From a checkpoint of a small transformer trained on Wikipedia: 3 heads of 32, MLP 256 GeGLU.
Each number is 128 + 32 x the weight over its row's rms, rounded and kept within 0 to 255. Layers, rows and columns count from 0. Numbers have three digits each. The size before them is the row's rms in percent of the matrix's.

# layer 4 MLP up, 256x96, rms 0.149, rows 0-67, columns 0-95
092:124059118114137101099087122038094163185098187107135125166127114135098114097148154079110128127181141088141118122171150125109079121076137157101168094141187107118121086140159089114136128067090163196110150152158128142168188097120130096162073145132198134151116113166150080112117109132158110113
091:121091128112180148192145151114138135135085116152119112165155080118163131136129133093111156124178176145129142072215099096152103103159149096118155088094138138087172143098114088108089092064086140076118134157159110163059131109127121092125081110066167193148159155155154155138090100166163130166
091:094061102143071157187082128136067147059178189168121115145130158167058155108118164103096112133108151142135085096133106170123077117121155130099110145140108132133112204065077187100101139115151127160112095113112160127148148163093118159149132128139069142111127143131126072134178170152114138169
108:151149100142092150078074101218097160124117195157169174201106116152149083148164136162108092163112090171160157094159110137115113142106124123122101138106134116160180054125152085064134093173172146140148139162152127123129097139095151107131121132152104151081128115172125104071119139111147089062
097:121108106066133193096175163173166140119101155095094118134120162085110150145123087097082125109130145070094076127107140137143094155154062168125161114187117141101112120131132159168142141108187162147123120150096094106125113105154182111198115123207103079093169152080071159134164084111124101116
106:103118136083097104120093176126177144094085169119112107185111123141079126080132118078200146111082155155104088098116113140097157153157060149133147098120156152164170131180109151163147112101142187115135107167153187179095193066115139157102143125096106157142128181100097158158137075161144104153
093:107153139087122130141082096134115118129195120146099145161173103120116144103109132167138140173140095075174164099151102143092159118097131129181118139091130152070115138179057057090180088149125145127140087141117172190111129182121112163089153148116113105129133159132107170169110126028126081176
092:128109130128074077113141114119102152112199098112144134132157019109168196136165150162173131112137130161124173123139137157107193133119144134099152090160034099139138133130124071148179118141092113144181170170129145158124134168115172124164097160149146137073127137176112120116106174125072150135
106:122133121090124116092154132145153126142139121168181173156099093133180129093161120121142100154154123173080113133147124088165115127080123078156076125082107147127144147173062125176088173110157141112106179124134126219199127164125104134107102116127044095148068064093147118147126194153134131126
102:118160091158078131099166153130129120180124079106164145151095106043120128205181089118138118123137100198096099149156116136078151130186118177176062123124159118151123119143151133141153121159109154106148109168095147151120093101143150166102142092124064114112102162117086168076140144151069077165
097:078126136132120136132139082102133128110106159129120154203130146149115123104164113083118115104106092175149159103127164149132196137130169168123107105057061100118149085140166141120152139154139148148160095141092208163113143117081144168130113157097134154104119181049157047131078150160094088076
098:106064166121124120049172125116169137077141095119174098090135138089142107153123062142152110143155117086088100157170148103113091142093133075188081108146135110105104149095131153110180148153155178124115127156082136105154063163115140136157142134106131190187095158116091188149134089080138149173
098:104126143183121152182134194114109102159129151077170100081131115139199119175174097082194139138199111096128137158118093121149124099058180133097117092135112102140098123129109104167115151170116139103082125097165096106112100099150107094187130134043161119128157140109085090151139103103109153171
096:104141118139128083135103161140115129141101172155118145135143112130068144182127180099109114165159137212149156141098142041169177134110098172099122141135052126156115089132107142133026112114158084093078140128108159108136131149159117181153128139142102125055145087122149138162138136076083088144
096:113155099153152117115195094100094166109083187153131158097156128125144121089149086081208095122132124154146086129182122142137089136184134064190087109097089119165158082106118113123123069139167092135118126182151118084118140144160077080127128096171092077112175151156150104163112134097154165126
106:117119118116087043140117166106160161168126129151080082126144120072124092136141143115135097143143155166101139144164084153160081113123163114139165118152191122192118140147108137071034137201085178143108132086161090146079143099138142130171144130123172111174133102184099110096149143083159151125
096:124139093141166152072118119161114098131147136056117138150086138116094135188154182161111149188105134153108135194092138129139081106119123173160153150059124125144056131133195078130107101198104143162167134074121133176093072137111177130106167157114125095150120147089080123111113124171158160111
093:124127120146193105097111167180117172083092178095203099129145148186166127095113116130135090118113118082132109161162155065124123142174142123101046154119121148173130106130192139109156149149109098120129215185110160087088183098101160143092141146097129120105095105185130108111146148151109125100
104:181152181161079112137138177116076092165119155120115085129161092171073121120138068119109147152107106090169102105104132143147103084204184119128122094090146141142145132085173158130105112079114121099134088159177070095120118193187095117177149122174091152189125117152119143121113178141109120097
096:179115166160166096070089163159186127120133146094136130154152157127081136128087131188106112118163056107118165173150118105108155115097128106191074105133170133153115079126121041083121108156118105089048131184085120143126148155159109165137171106104132113140136173133109113110107097080076122137
090:161137125199134167132071171160105120123098114110081067108105116047154112158134060127184079080131147096153105075130137162128155118098146110124177113150153076099128147103151134091198163099107141096134162119128162123136098147125092205120174139108163176132129092122096138088171134089144091148
088:171135118190119045149101149145121128140104163158098144069141138120103107154126167118158121107107144110073148170076172146171181161077142184101192104114172089087151100138184099114113159088157136146090118090112119160113112125124088121139141142133159143062096040135086127110075107122144100128
088:134133166097108149124129126110194144114099189096114105152094110096085127122086101114135138170069102098163111058071117080136168134168163087120143165129144143068141115145148117103077175157084129157155111101192109121168099156152102149162090143101090123108188169183149136127200139138120120071
099:140141162120182135126161103087153059106116150144095152150125182150119156168130132083105163087131160160140096091149088128204116083092125125096165119130104143192124136103120099105120154113158028114138131151138153150158141136106110111170129122138145036184053157137120135140197135130120176103
093:130143173127080156073118215104114091156094133121107063190089086109114154158145143130084052171127144147101136170169087126157112103150131137097157130173140137102118184132188153171107150096154172147120148117133082157133129104100149126176154086150104091216137135119114136116072110105133098104
104:107106143144073095166183148124164107160128130128092104165160146100154142123129138129113155093161108079127122059109140128181132101171116106124166153144158127139103124118103085085128142096035129099168137093191106176127145155094143185078140085181135169162169149199121067129108082083141147097
100:130092162137130110161143138145168128197101197137149217132124152133111125160149123140147124115141189149137142086165107125108122160123066075131164097166092114161172163209096130186100114173079033150150132084108103107131113119131095114135119138130112123170160123124153085090138098081172137150
102:144100161118159199108127156138155121000143080117081165114105143143079160089089149107106089099152156111096136092126110127181132147156145128189147131116132139165134194149134137155103125106120132092152109123156128153078065107120095182161147078110103177109166115145150111137151141164135131071
108:141104125122144183131129117174121150067211063129124089132091177161110099096114107098172090104133121078145128124090146133093161189143145128083168150122136083157113185157114132181077163117130112127116201151160141064128125092088135095075154129145103056121105089112106166113103166155134139143
099:192121120104081140204073124145149121110196090075120153122166175174081131162091109101127134085070120099124111138119087101117114175140104118186150134165180120112149109153136134100045177116080164101144169113085171055133126135140128169128133118114114149128123099119169150132158146153123124192
097:146092090155101172184173157136101149132169099146167161068157125160084104139116138091155130113099194110165071036104170103108133162145129094126152138138107116184070132170125151146097123100118149118122160138071122088091175101149155088135178126135104105114107102090123138126067059091125164138
099:104073123152114163108127236146124121176107136091133132120085166128103126090135202103181125149068098087087155138178073085111150140176094160088139115133159128080099137159113111172136059152105144174167125142147123067161102154099134120148120080120136090154110107142162102152122104154104076115
101:118094156122135155093132133098160186088126098168138160117057142167140139115096131044158216056142141111134075106056123131140156192166146117106185157147119111099134111128144138151175084156130172144139080141126134095106114172150133120137084097103155092150071117110054152138136122136152112130
101:133140136132140129140051122123121147137155060155097078120103222121136105076100167070108183135137111133158152125130151086127177103152171094098124181135126161118145113088127147102099113121140184130153107134164053093162150093107122197118102187125127106085081118141086178143103144171146169099
102:109124172179090075176116105116121085123154114164145140181150141136132101139138123110108164080122196155103142159055159133118152132071106053098158114135121079107143120163138162086096119138090124148065169131068148102166147095094148114119108162109155153084088121148098198147097117131182193143
102:162152134161123095133155108196124140137086161227145102120129198104086114115069121148086174140142120108112151096075180148092099142149091121142128130121109115088073122100107134174104122178113164145059142125128143149164117163086178108140071143055132094132155112104141107142137119100143127048
101:108056140191169129153171086091205160109101108104144105081174133178125126065139149154109158179155114139130120142118101088136110190087094107121147152172130128073145134130173122134147136127126127120129128099151079169144050121106109082131084149174128086178109174149108130117074089111140175168
099:111114141001109088108119120086124109103172161128150203155134115088113154119187177105176151124106196153113067130085123108156129150147153132103153088138124106172144126126123113113118136077118124119113124057149187127128096092148085144144181159123167144169123122141117161134169147155120088188
105:203106124149156126149060143163093148140164127093101143077127105124095171111150097123037074159124117088115133139153172069141106146124171083172137074189121172124153146127129157118132139165147164130099142118139132118157087089150153188170160153164125109097122112166054136137121134124075144066
101:080146143146082107175133102117136151123100134150127173130133109100162179103111154149156085100124104154137084134160159228089158195182056120113120133136120135156089145121133086129076156144198138123180087087123109190136092144128127124130079149170082172108134170100133110106057160136118129109
106:155135150147147138126107171107166106042152104159084119173118119119086105161135097166090171129074110127132083169114173111178116125070101136142127103161158073078113127094098148153051154144125171172151143076112150121085157153185176131136094082093175126114130082068140166115138123150092113123
099:192127191127180160192150135101119146112140109115075119150132130093113125110218140103111112112078124103090115126093063096174158139120098204156136116107181157155094129110124110127158125071134107089132080147102061121147078195114142133066109131153130179126149128142133099162150105126101148081
105:152118103076095138165161176143157130128092184160080115137135113063082164133114118169090107131124156125127178125113123154121097126089106111127094147104129141030144098116182189111145195136158116177087079170154073056137150159086133143106099079146159140098164110135151164118176130137119144151
093:110077099077161160088113125102146096130073144084137093114135082167149081163139164077127153148137094093112144136158142097127114110147206132083136135172142119125114189142139165130087150069100155184143098081067123076122175128164111182103175111150162164108066113146109130160129074160157148145
100:133145099080107165123135172106126116122147164221161190122065120144141127144159133139107152079126132136105126112054177093221062091129165143145132128119112158130136126117137137094134138133139091111076212123133090165122102130182094087129140130095061112147092108139158123104168104161134159086
103:070165147104156138106116085127181111115134111128188089149116122075097099118159125106107107126096144128150063130123084136116145132134197142191172169158118126131148138112130155125081133176099093104119098124147102158124062134053142125081112095115142151164122193082124238119148091176117114141
095:146098127085110096139090090143135190099096092145146202095174090135106158099115159167118128163157109091137141152131134170128095091126096094133188147113124106120077180126086144114129176152102207099111176125138166177130156096109118156134109089160121123118088166150105151105126179234119106085
107:120117120137066084144187126140187127168092155084145118132123110079131157176125161179094149147193072102094099119153038155137089154112122111077085086154157081093141164106154182114121118089139150137095194112198163131124101163114082121147148117144107150130135129135143096164134113117131175173
107:070138112097069088140159104125161156123104143156166111108178090130153169101127083194108120146172183138123111132128061094107121178074119095132124077083119109166135068121080175174158088157095106181144139182127123121139112183128153122153132136127177098155083144162097097175114098177121129162
094:098178085112121109182100120143139112165175127148090098086090076108087088182052149116099097131123132079130190170140145128155088144137157140087062107175099107145124116147144135147074178116126124122131128087095216079143163148146138158128120159107139112155106127110133131200154121130140052108
106:121105102118154126053080148084151124117134173107158120121165191131151106155165148130104109086127091116123083081146119068129099126144182083087088147130145132196122090170129154139121193097126172147113101150143125194171126109116151043173126094098177126130099108141084109110178069158145122150
109:120149118192176105138140098140156170122173089103131203040066151188111121130114148167146118110129094094128094101113200124094113141117135139108171128132137104113104081149141095121122138176164089187169171170072152092175131129103132095102136063161150097130095120166073122138112155150110125099
106:080088127152106074101180142119101177146134039130142185076121127138162105145087170100097133069106104138163183157130118126163107183183150126101166149106110101124068177101135158095099180157157175111146122142100135103139132106147107170095119128176114171127133110171113115063102111108126101188
106:133172148040113133179154128109107166099139133169097181069098109125127165076118101171100119145165110159062094145096120168130145073122116116097161126093147127128099122109098109120195163066113174075110080134159129149187144138124134134072153124183123114113113161124133174071170180119120100113
103:124120098112202160148105143160098124182157160129122131168139112141089136105143064129114122101100131159126086111116161091054093218084104125142065190133052156127112171061114107144136136143127124094158232101117113134152138126137150162140093131125115116144096175096144095150087124116116149118
093:150104149142125116109185107134144136142127148127117112061148149141091132097171153135052091210160134162140130065108171068100127145097178164124119124095150112111066162095108127121133168147108084211142120095144138120081163155130147162171146100119061111108110186116162126183119131103149183098
101:137158144149148125136087090129111142121114198172029134099168142128139149189173135138075125126078081150102086121158161107173174109136163212177166176114067122110106158120115048129101097164133129119116077122126122091112116108159100110114156117153137098126108101162129154066164134092127140129
098:185162150077124120069091135108170125112103089132119095164176129093115114199155075162140066095154108129074112149139124129115089123115128187132103072144183183159091079129152058185117175178119127102133133081100140102137106156119127151146137098106110082167174153122173142079123132094124102141
097:078151151072133112152085142102107135125150124159134120141111130157128150149085108130151132110109043133096114096138107142110171128169170149071146129150145082092160110098121173170090102194159197187109181136133060152116096115178100155128109167101163138108102055128126149173087081133172089148
104:070122168181151162067141126148104115161113139139108112109137101112217096151172110064128092136156113113122061084118112128123139165144077120178090133146135149163113124145174050129175179160106171126072127119077134148150068141110082106147124131122157130104105146090156172089122080124127189128
103:148106136148066109152140139162119058174172126119164131118189113066127128164144104117087151087113118110144141122071209074103162118138154112096160169145162122143144086185172135142140140103117082125164150128100103154114112102086120193132074110149146179162103064173135108125076152159153098171
093:090185158117108102127145128084164102135148111112134076090106135145157147151156070110090132116120121141151179066108149138191108195100083058146115143144124115129174140103108178172060132155121167147063079157104127113148138103102144159162159129132140188145114082177131175172081126089145176138
100:081107160140163138107095155132174115092109183112152136142076121117122175050115073113112147198157145082111097160177085072099111112103143126152134095099127125107174110134157093156161099075128128139147132128100061149101146105112101094122128173128155142112113162150126109125197115209075194149
105:152142155154121143079102137118167141154123164122142107119085106189153125128116094130111143135201151103162109111059144100127173141072112138092137138118103138103173091092185081126101134162075150110102170065096133120128177097144084132096155070179132213152140110163081100164139103132124078069
105:111074111087140098143154125178096141135089076134188179122142131147122098112098180155121089193135140121156192142127117141109098117127125066092150056131140155155118128135170052178105131170115087156101160099175124075172105173132138119149127131113117111165191166079161081170141114102128166133
101:134131135117087091108116116110145119138115160117094122210131122143113086110152065194096104139185135120093111156146094111123099165105167117199104103171132156142160115186144136115160123166073151143100144113073091099134148088193184074096129080118159142150127144121070142163182158114060091127
096:126136134158179096140155118129099131146100140146120126101134104114168159156152063145086099159142115149123126174098145126104095143098166106082128101031201145131114171089126097123136125083110113188151112099175145081106165128095125108186131146091178134091099086197151159092086073145141199134
091:104133080119106118101153183112177158159112132099134111142200060127158147105126096149172121159132144133114106102179132151059090136098149134109155140195041139099100096162110144161136128080128097102094135169127118145132140102108111063122092138166076098187094078073137114167136101167125162084